config = dict(
    n_layer=8,
    d_model=256,
    n_head=8,
    n_kv_head=8,
    head_dim=32,
    d_mlp=704,
    vocab_size=2048,
    activation='swiglu',
    norm='rmsnorm',
    norm_place='pre',
    norm_eps=1e-05,
    positions='rope',
    rope_base=1000000.0,
    rope_fraction=1.0,
    qk_norm=False,
    attn_scale=0.177,
    bias='none',
    tie_embeddings=True,
    parallel_block=False,
    init='uniform',
    init_std_qkv=0.04,
    init_std_o=0.0,
    init_std_up=0.04,
    init_std_down=0.0,
    optimizer='adamw',
    lr=0.000885,
    beta1=0.9,
    beta2=0.99,
    weight_decay=0.22,
    lr_head=0.00474,
    grad_clip=1.0,
    warmup_steps=254,
    schedule='wsd',
    decay_fraction=0.258,
    decay_shape='linear',
    final_lr_fraction=0.0,
    batch_tokens=16384,
    seq_len=512,
    doc_mask=True,
    train_tokens=188700000,
    steps=11518,
    dataset='wikipedia_en',
)
Each number is 128 + 24 x the weight over its row's rms, rounded and kept within 0 to 255. Layers, rows and columns count from 0. Numbers have three digits each. The size before them is the row's rms in percent of the matrix's.

# up: layer 4 MLP up, 704x256, rms 0.0572, rows 380-396, columns 128-255
# down: layer 4 MLP down (transposed), 704x256, rms 0.0553, rows 380-395, columns 128-255
# gate: layer 4 MLP gate, 704x256, rms 0.0596, rows 381-396, columns 128-255
up380 113:140125112137165123165125176129164094163136149171123110125151136157130146135160128154136126087160104132150115112181151137175127097147126116084098147131144137123123145136118117127181082098151106186133121108094114144159132107112091148152087142142131127080120100113121131089094128114156102173162108116133095108145108111117124098142092149151086099146111183138151116158176118141145132144170
down380 111:151104110114153115106159183103072142211123132110088127088146136125120109132204165129164144116129134102165096153152167138153170113142148144120073102165098122099126120133131114180131174100169143142135137131141123132137119142147093131158119111138147141128119114133156106135116119154115111110150125119134117085151101144117129140120055137137121149089125120151111144107155135176120128126070
gate381 100:119139113146125173119185138181146131150113113117097136145092146122090078155133133121134153093111147124096101122106165127121082112127098146136106099130130169108081108069110154119108143099057140130086089153085156143143124130164129100090106127119121104143137119096167078131153143136117121133134166126153151094153141164094141107103102101166127116164140124146129125118121115085138104153145
up381 101:151189106122096101103113116194089081110162165105167150116112179096155098128127115114083130137109139124129137103137149131183102146090110179164097132127131121116084124102105108139150142108129103174188124150151111145122142114123132109129144134139147128110125099084160126106156152128053120149129152156111094109167103123146114146125117128124115109127131136132124131089127105131168134118115
down381 103:117138130118140117116103101156131087121149112127169129162131128142126132085123079112135151092100106104123086122071165155127134131115155135161119104141128171132115146140082119137147153108115111154155148125126155124148158151123113092126109098125152150116134134110166068137141161134097113124133129139163115137156128123127118152100104172118121108115157124142111091116120093132185142140131
gate382 129:146093110121144127144146088133195122145134129110169134117139175116144163146135148135120144109098120082113135140149075139111117137108157125136103137112131127100153113152099113168136143140125095167177134132138116141124135130106094141121132150138129134097167089122133072136156105147127162106159135125173153144120156151137143085157168135140123086138139103067121149063117082132128113107118
up382 117:112121119124132133113117104109186101154097139099174110139131136097155134152132138147124130124079132124136144169183065126122123173133161126142102130149157146122149098150106076157094135121111131159149150132135141163128149102143114150116121127145122163118157085120132137115117117139116177120127128098174179153126127124118148064107160162147153092159156094090097145114107096110151117114091
down382 107:145146145122149121123140132134088149140119109152090131151108109148111120000126115144136125115150156144108126101089161227161154097151128110124137090124148160150094146108125123104129150113135142096103124133122128127140123148142146113112121128119106116139085131150117161113118127115143092154097122144077146133151106109108113179128089127146124144095101125137166110188131164115128139159134
gate383 099:131067146100115149103082132146116084124177113142059140134153131164114155158105133114123087124104150109137121097105110132099149112157119163089147141098131116196130145124143134138154136152118154127137112101108149129160175153130099122134104150175107142111120166145117099144158089112145119093136147156092163132108116118117148119106113117083131090109141158158125180098156137116168140134107
up383 098:139119160130171095138161141175127170122087109111144156155112152111126097111169127157087163105121130111099138125107115118143104128125117098186105142140122103056114150133120135129124090110145080141109155166159129170129120104133099111121121123147124100121141087108135151116156153127113130131154149156142067153132154144117103123131132102168116146115105090110137110157111128096108121120127
down383 099:085125112127171104125168175095153188142111126163095120084115111146126097208165100094118131131113133138132106149129142132091136087093128146159123134113126113120100166139109132098149083114145108122143124150136110129149131129124130105081148123142083102124134123110101174099111166145103129149109127123200106164150146112125149125144114118123140114141142128133156139103152159148103134120093
gate384 092:109162115124121120135126101133094115140110102158112108124154107142114116132151108105116091155087168140160160131071145133142138147163107147150132156144097139138140130113122125115141087132099116100084151097130069112123142107118110158118145107091134103107124169133161141089161145113089128192115124122131107127159136114108146181121108150135149135126087140095137174105111129096162160149167
up384 094:095147157126110137098112143092100126144101100118130102125136113145103122128139126189121114186143165114152074059144121146110117133112149139119162107129107137123158149127122160104168100106078133129119113143098081112112118137096118119119127129101108104109135092164124164118124163108129166165132151097159102117148107145104162141130107132131146102094121139121157146093136152070115130122132
down384 094:120093098151162122162135100138110143122137152126150161145099154151119181059134146144132136123155146165119090144140111137126087122158130109118159137107139122129120131139135110102102076126176126125135118146130122112159123120124152104124140130117133126122154169164111122106060135094132133116109129121121120119138133126154139139057188148131130106100146141141117144174161118130095082134088
gate385 110:131139102102139124087128147173129106112094100116136120161118123109140120129120116118134152143108124095112123135166172115127109150108141159089164106115132159168096114108101144127137088134134148074133158116086137113148139118153152144136140157108128148081146137146180122090165157150129144175088123128144156129143130148162154137148122121155179140089097125151097142134150126110119115122142
up385 106:136108111133108133122140155156086135087118079139111105167142137153121118111149117085116146132115121126128100143107136124134101127125186168100116115126123145126117136113119115117163112165143162139158133121139099158169159106165137137194130106108185111082143130150145149141129096160118140114078106134107104099112141113168165130169124135171137132081108157160125097133159087109143115162161
down385 106:125142088143144132140124117117123148130104096089163146164134126153138047081168119125117119136089142140135130125169125152124114133147147133078120108150144113136125108149103095157119120167117126158101147128125087127130130119157118155139126141101141130119120110132121119141116090195110144090064175092117108142072113138122120135155135082113153130140152151133123167123122115157134122126121
gate386 111:121091151117094156103102135113105121168139089111102117192122120161119112160149101141094121115174152109137123092182116095138112132113151114119145133159112120112143133086097087111171104145148136123153099115084118090115134186130159141103111102162110145114119149119113121145104160160122157132138103123129135112128092129060168137119092088111082090084133128117139179133123136159134121140161
up386 113:128072153134102152104116145093106136138133116118074110146126118134117106134109124159119130110168134097123130077139113112150107150134161110139120140151129107133145150076116097126195132118145126099160099137085150105113113141117169131115121080131135153144115136098102125119125172170139161130161112112143126114111107141075135147095107101111091086122113132130137138095165136183115120111146
down386 107:151101137150140126089140139083112131166147091159125129168137119121128103018113127168123119118140138137155094098142111180147153138127167138154137146123143121124148133115145126136175128145089138142135122126126141091107121147118141129132096113136181140148093110089099144123108182121138159140150086085152142120092168150103113126150154090119081098122148155131193138109132113113153108110140
gate387 092:117121122073116125114149140147123125082127148169082140149144117167155114175086129172165118077122112168124144114127124096142119124114155149120142104106083123134129138158116075133120117112120135144106105153100116144113121146151117126097153116133165137162119154091151099085151130109128141139147166175162113132103146151160117126131129171111132147101154154128122158137141111113172076132163
up387 083:165105129120142130142149118138112121106167153178106115166118121186112131151103160102105109123151109134139108133155132138115105130124167128101165112121055110141133139166122131135086103127104115119087139126127156191097116142123161123144152138103154141172106136120127111125125109074124118085102141139155073158108118148129093124113125089164152170080141119169100149154154126104142091144153
down387 086:120165109114137125163141131136121101150138084120142096117131138126132066115077132114127059129108167083110126136141129133134111111140158105113097130101109115156127114166153125146085108142161118132140074143104179164098102148131131129121153140088109097144113150172078128156132131104105158159098102109131123154143119082148127144144115140128139136135133103177132112191123147128100130132160
gate388 100:154160155135134165137137166111125151122123116129114181125120153120086127129167163136080100155152119117109125049117129150097179116078117208120121153118108098135112132136117143117157111141136071125135087130138117162134145094118102186136070124141144090133135123129145135141135105103116120132127201142121118150124160131113087139138134122126141107160140123096170094104126173135169122111132
up388 101:142147110123122126076146106135120137137124150113151144101095095164128124126109148114135140086089156127123110139114162128113097146127151104149125126135142167165116144131191115123085082105089149123138105132154167102139027149113127128141109125122139133145131107137122168108126174147106144139130105115175105101110088116165150116130146118121096127127115138111151144061144130124124104134131
down388 099:146104142106152157159137133124134127116126140098151152094166124131158090240155163128121101144108127148150118143155133092132152124174130165107137115131143086058118151140104139129121140110130165116110120108140152120141151143137151188100138153109134138119125108151085102145111102073101097098109135119128133117112087165126142113085147136126164141114206141133122153159128142140143105133100
gate389 099:076083111106081113176127138142129090149161150093094152120152134108125177135089151165098118097145121136104145105137143107114119099176125138134118159150106152146127103159134129104149093110130128099175124128110130074151141132130114150114136124107108166112165126100146092108161120150122118128133120130122133078104160152107149145165174138104174130149119162097120141094113105140132099136110
up389 098:159153120141128122129137140167120126120088097108077100133117155147143139122146128168081119140115116098092112086163112124147134123098086170160152122132084110139145119184122077093080097098148088135089155163114106129147136139104111106104149111142146117111095156173105142135106152103150167128159135131119147139108149134116169139132120148146148127070155107132121120153102116156118113149141
down389 100:118138126126145120092116135117133132111101166115092112098146154103150087136124121135098145175116101118135140094134187121171158147077132161132131139129095123106103106099125126119097118136140110184115139118105068140162134137109100084145123143169158126125138120164117142079157108124138135158149090114139136128166144100145161119127106106117137151108122130156178134131132127146089102123162
gate390 099:138166120119130101142144120122212109144091171168144127121097124135140137136124112152139163135120161175122127148137147142103133126134155089134129133132126175153152127119128111182118129105156137121121181102128128112128153144107122095119162129178139148146156170119119106114096140146150129149150131122201147133143140113133127116139106124112161118138136063146096153144135073139138170118113
up390 100:101089132145116076142125126125130120141114129103148087112136108087159151121131106114138137165081139162137118108101131135154122156119164130118097100112065149136153126111134126153064148153121119156090057158092138108101166148146142119158125142084152143151118160124072128163171152128163143117110172142151137116097182125099141118106137127140139103132164150105129102106107136145129110116138
down390 099:136139155134130127090127145123105126119145105131088115136171119118145113131129119097127075131154116076150127096137099068122124155149103154145137143144131098122096125136127118088157148113132155102131116137139112115129118092215161120151145152099143127087094083130085186125117134112084135094116125162089128134135131149138114152096161093158141126093113161132139126118111174179100089139140
gate391 093:135093120130123105167144136113118146124089097092132156159154143149087113140151137185098133176121119133075100179129122117150073121155185091099079090154104129157144143132110093178127166105139087132154142153166158119144170138163143088141118140115115107121140106132105112136101136155142157125144123113120113148164124120166136125131146117127143100124140142178111122163106116158117142115125
up391 097:130090136124086127147100118163085093123119098150158160121177133130126138112176179145119157137119092119124098103131100133118118153139130145103139138128090131165126122159124185125102141098160175115136131115105123134154124091165080147130085134109113126119134140134161129159145154125154114167155104121063094189104122167138158149126145137087145119067103138168101140136119113131114152101108
down391 097:164125128136103099165121147119141112183085136142105132063157136092131136063150141081096209131136122150109083178114140163133119141135124113156094149157089094138131153165148132138081137136168140090137130089120135116138077124130101140112107176135106161114143119102136142137110168155144107179099134162107093168139074103130166137115111112116111132089127170140113140138123131101153121125161
gate392 093:112144129131171155100151121084108142144143149119105137125132114121090110122131155162086108106103107151097127151093146105115115126147140111113122131136110133134107122162093152100079143136105134087101134137108146141131122180137136113118155120118141091136165168126126178097101129099121155130123116142114129193164150136130095128118149160104129155100124145117094135083095151124099150110091
up392 093:117153138138110142134136130123126105109112148143119157150101133123105157139135161118139142149107135158107089133124121110131136106080093128199115126088174119149143192133135127148102146138104146162116099152137104142119110155103136141126143104148133174121138171125136121133149158100122132150154130168119162108096132132101132131122105095119134074126140082111190135112111102084084148148159
down392 094:113111137152128138144125160118158130154134141115150137160108109177130137106151112146080082147136168125132087143085133109128138112123110142164151111091138112117130166131137135139119123093113130147122124145142146128135123090086176118104149120150148119128139176088078161108132154072101144148150169140114120121165142133118105107103091120085154123131113127124150131170085108117080161143156
gate393 108:127126172162139078097141134151127139144123119152182140121124150137143140130111127094102123152135172121135123145114148118140138149142130159150100165116147128091150131157107145114126156115095121114132132145176183120117117160135170132108142115105084080132148149110142157132105143151096134073166115145140177140179129126127075124109123138137152181132123108126112116147112118128172158160105
up393 110:131154118119113092130130164123099151160125147126172158131066142140106082115100190140147146131170075089117111070113144130096158107080096143161153121109130145107119140100106128095144150091167111158184131144117116124114146090129168155129089110125159148143101123132132154148086117115142094113096133141162123098120108129117111135132129097140118119145155109112096102119146152121092127128118
down393 111:088111115071157163095092140131129124137140154120101122078090102144073098105141147133113105152188109160130120078146122131108175119107133145108114148093158164103140118148156100117144124189132109135100110158157149089149127107129103120056103114162116118111103113141131107117143099130134143127130145095130107107158102138111113109125134124118077104113153123133137129110122097085094125115115
gate394 102:080109110134147132117095144166136125114139135192120123146114100121076114142108150154115163137071145146128101123102122107117177124147158110164174125118147146143161157124121148134107111098066147132127132127127090086111140120125129138127170130148148109095151169128153116104167129156148133200103117132146140102109153125175159140154145156101133078124156126135139153080098093114134118125147
up394 102:112142131130118124153138145148137135139107114161148101127118110116083145119136146129143171118085127156143107129093081120088149148148132109113161103161152153191155121133114174108093117129112133111133112118119105114134148096151128120156156096111143132075117179131137150135143124127127136143103104118160097093141113129168106146168146121110150094120153107133148142146126065095102157120087
down394 098:121150137178128135121150099125104137147131151104122136134114071092160141032179164102125131127151156154150133103123117181150077149111119065148109129169137100176124075097110132140149155139116115125129109146104103174099097106133142126117153110153157146111095145124142122201096130119118091122152136133122099098113085152133140132128121091117142108128116111120141097110112124107130117131091
gate395 086:100127184130135109125139114087117112116102144124128125125103130139088104137189135120074124122154122120128134165122129134118124143135155119124157079156154133170140115092132111133159122145098118104132121119138162159158128128147103144105173123163130141116106103131121119108140112137110116108134155094151109134154081131158139126110143089127113168146079117131128140147098170104117139091123
up395 088:103109126136112115102082106138091087139105140160131099094119110146150095137153114150111141127127145117139138157144085112158126098139160119144156107114145107124115185088087158148119088140113122111145116130129132147136159091132122141126148115102149168156153119128129115112168095120145097119099115141118114092118159134185140125127119127118101121128097084095135120140152162119109107156112
down395 094:077146108140136136114107094105106076114122166119139094139098140114143165100163084075145133139090083134109128134106113136122115168133128103149149091108151124114120111108104176117119120148141095119123136123104121166129097090125132162139181110146166165119112104102101124118121143124130089144147145122110174121079110176141102151140133110092138080160114116144129150121132154105107140130128
gate396 093:135100089117109088153125117145158128146076149156145125118119118123112128156130128116089167143114118139094112102104107112132134167089096120156152175151127138127148129179168133137118157169116131102133159137131074103187167165116085139106125144173079126126124131152121117106146128170144142138165123160159134123155133134116137088144129133129131106147166128163147106086143109125135121180171
up396 093:124116144144098113152119139058125127120141131091133133090089121134127147137125143094164129158102113103163135113134122125109077160108139142160116115156157099100135154090107138118149114108158145102099138118107091119107130142125134161141089107125109117131137107099123138087117120151120117123131134135173129095146175124153109137162117091138098132111130121107187141112107117142130135102099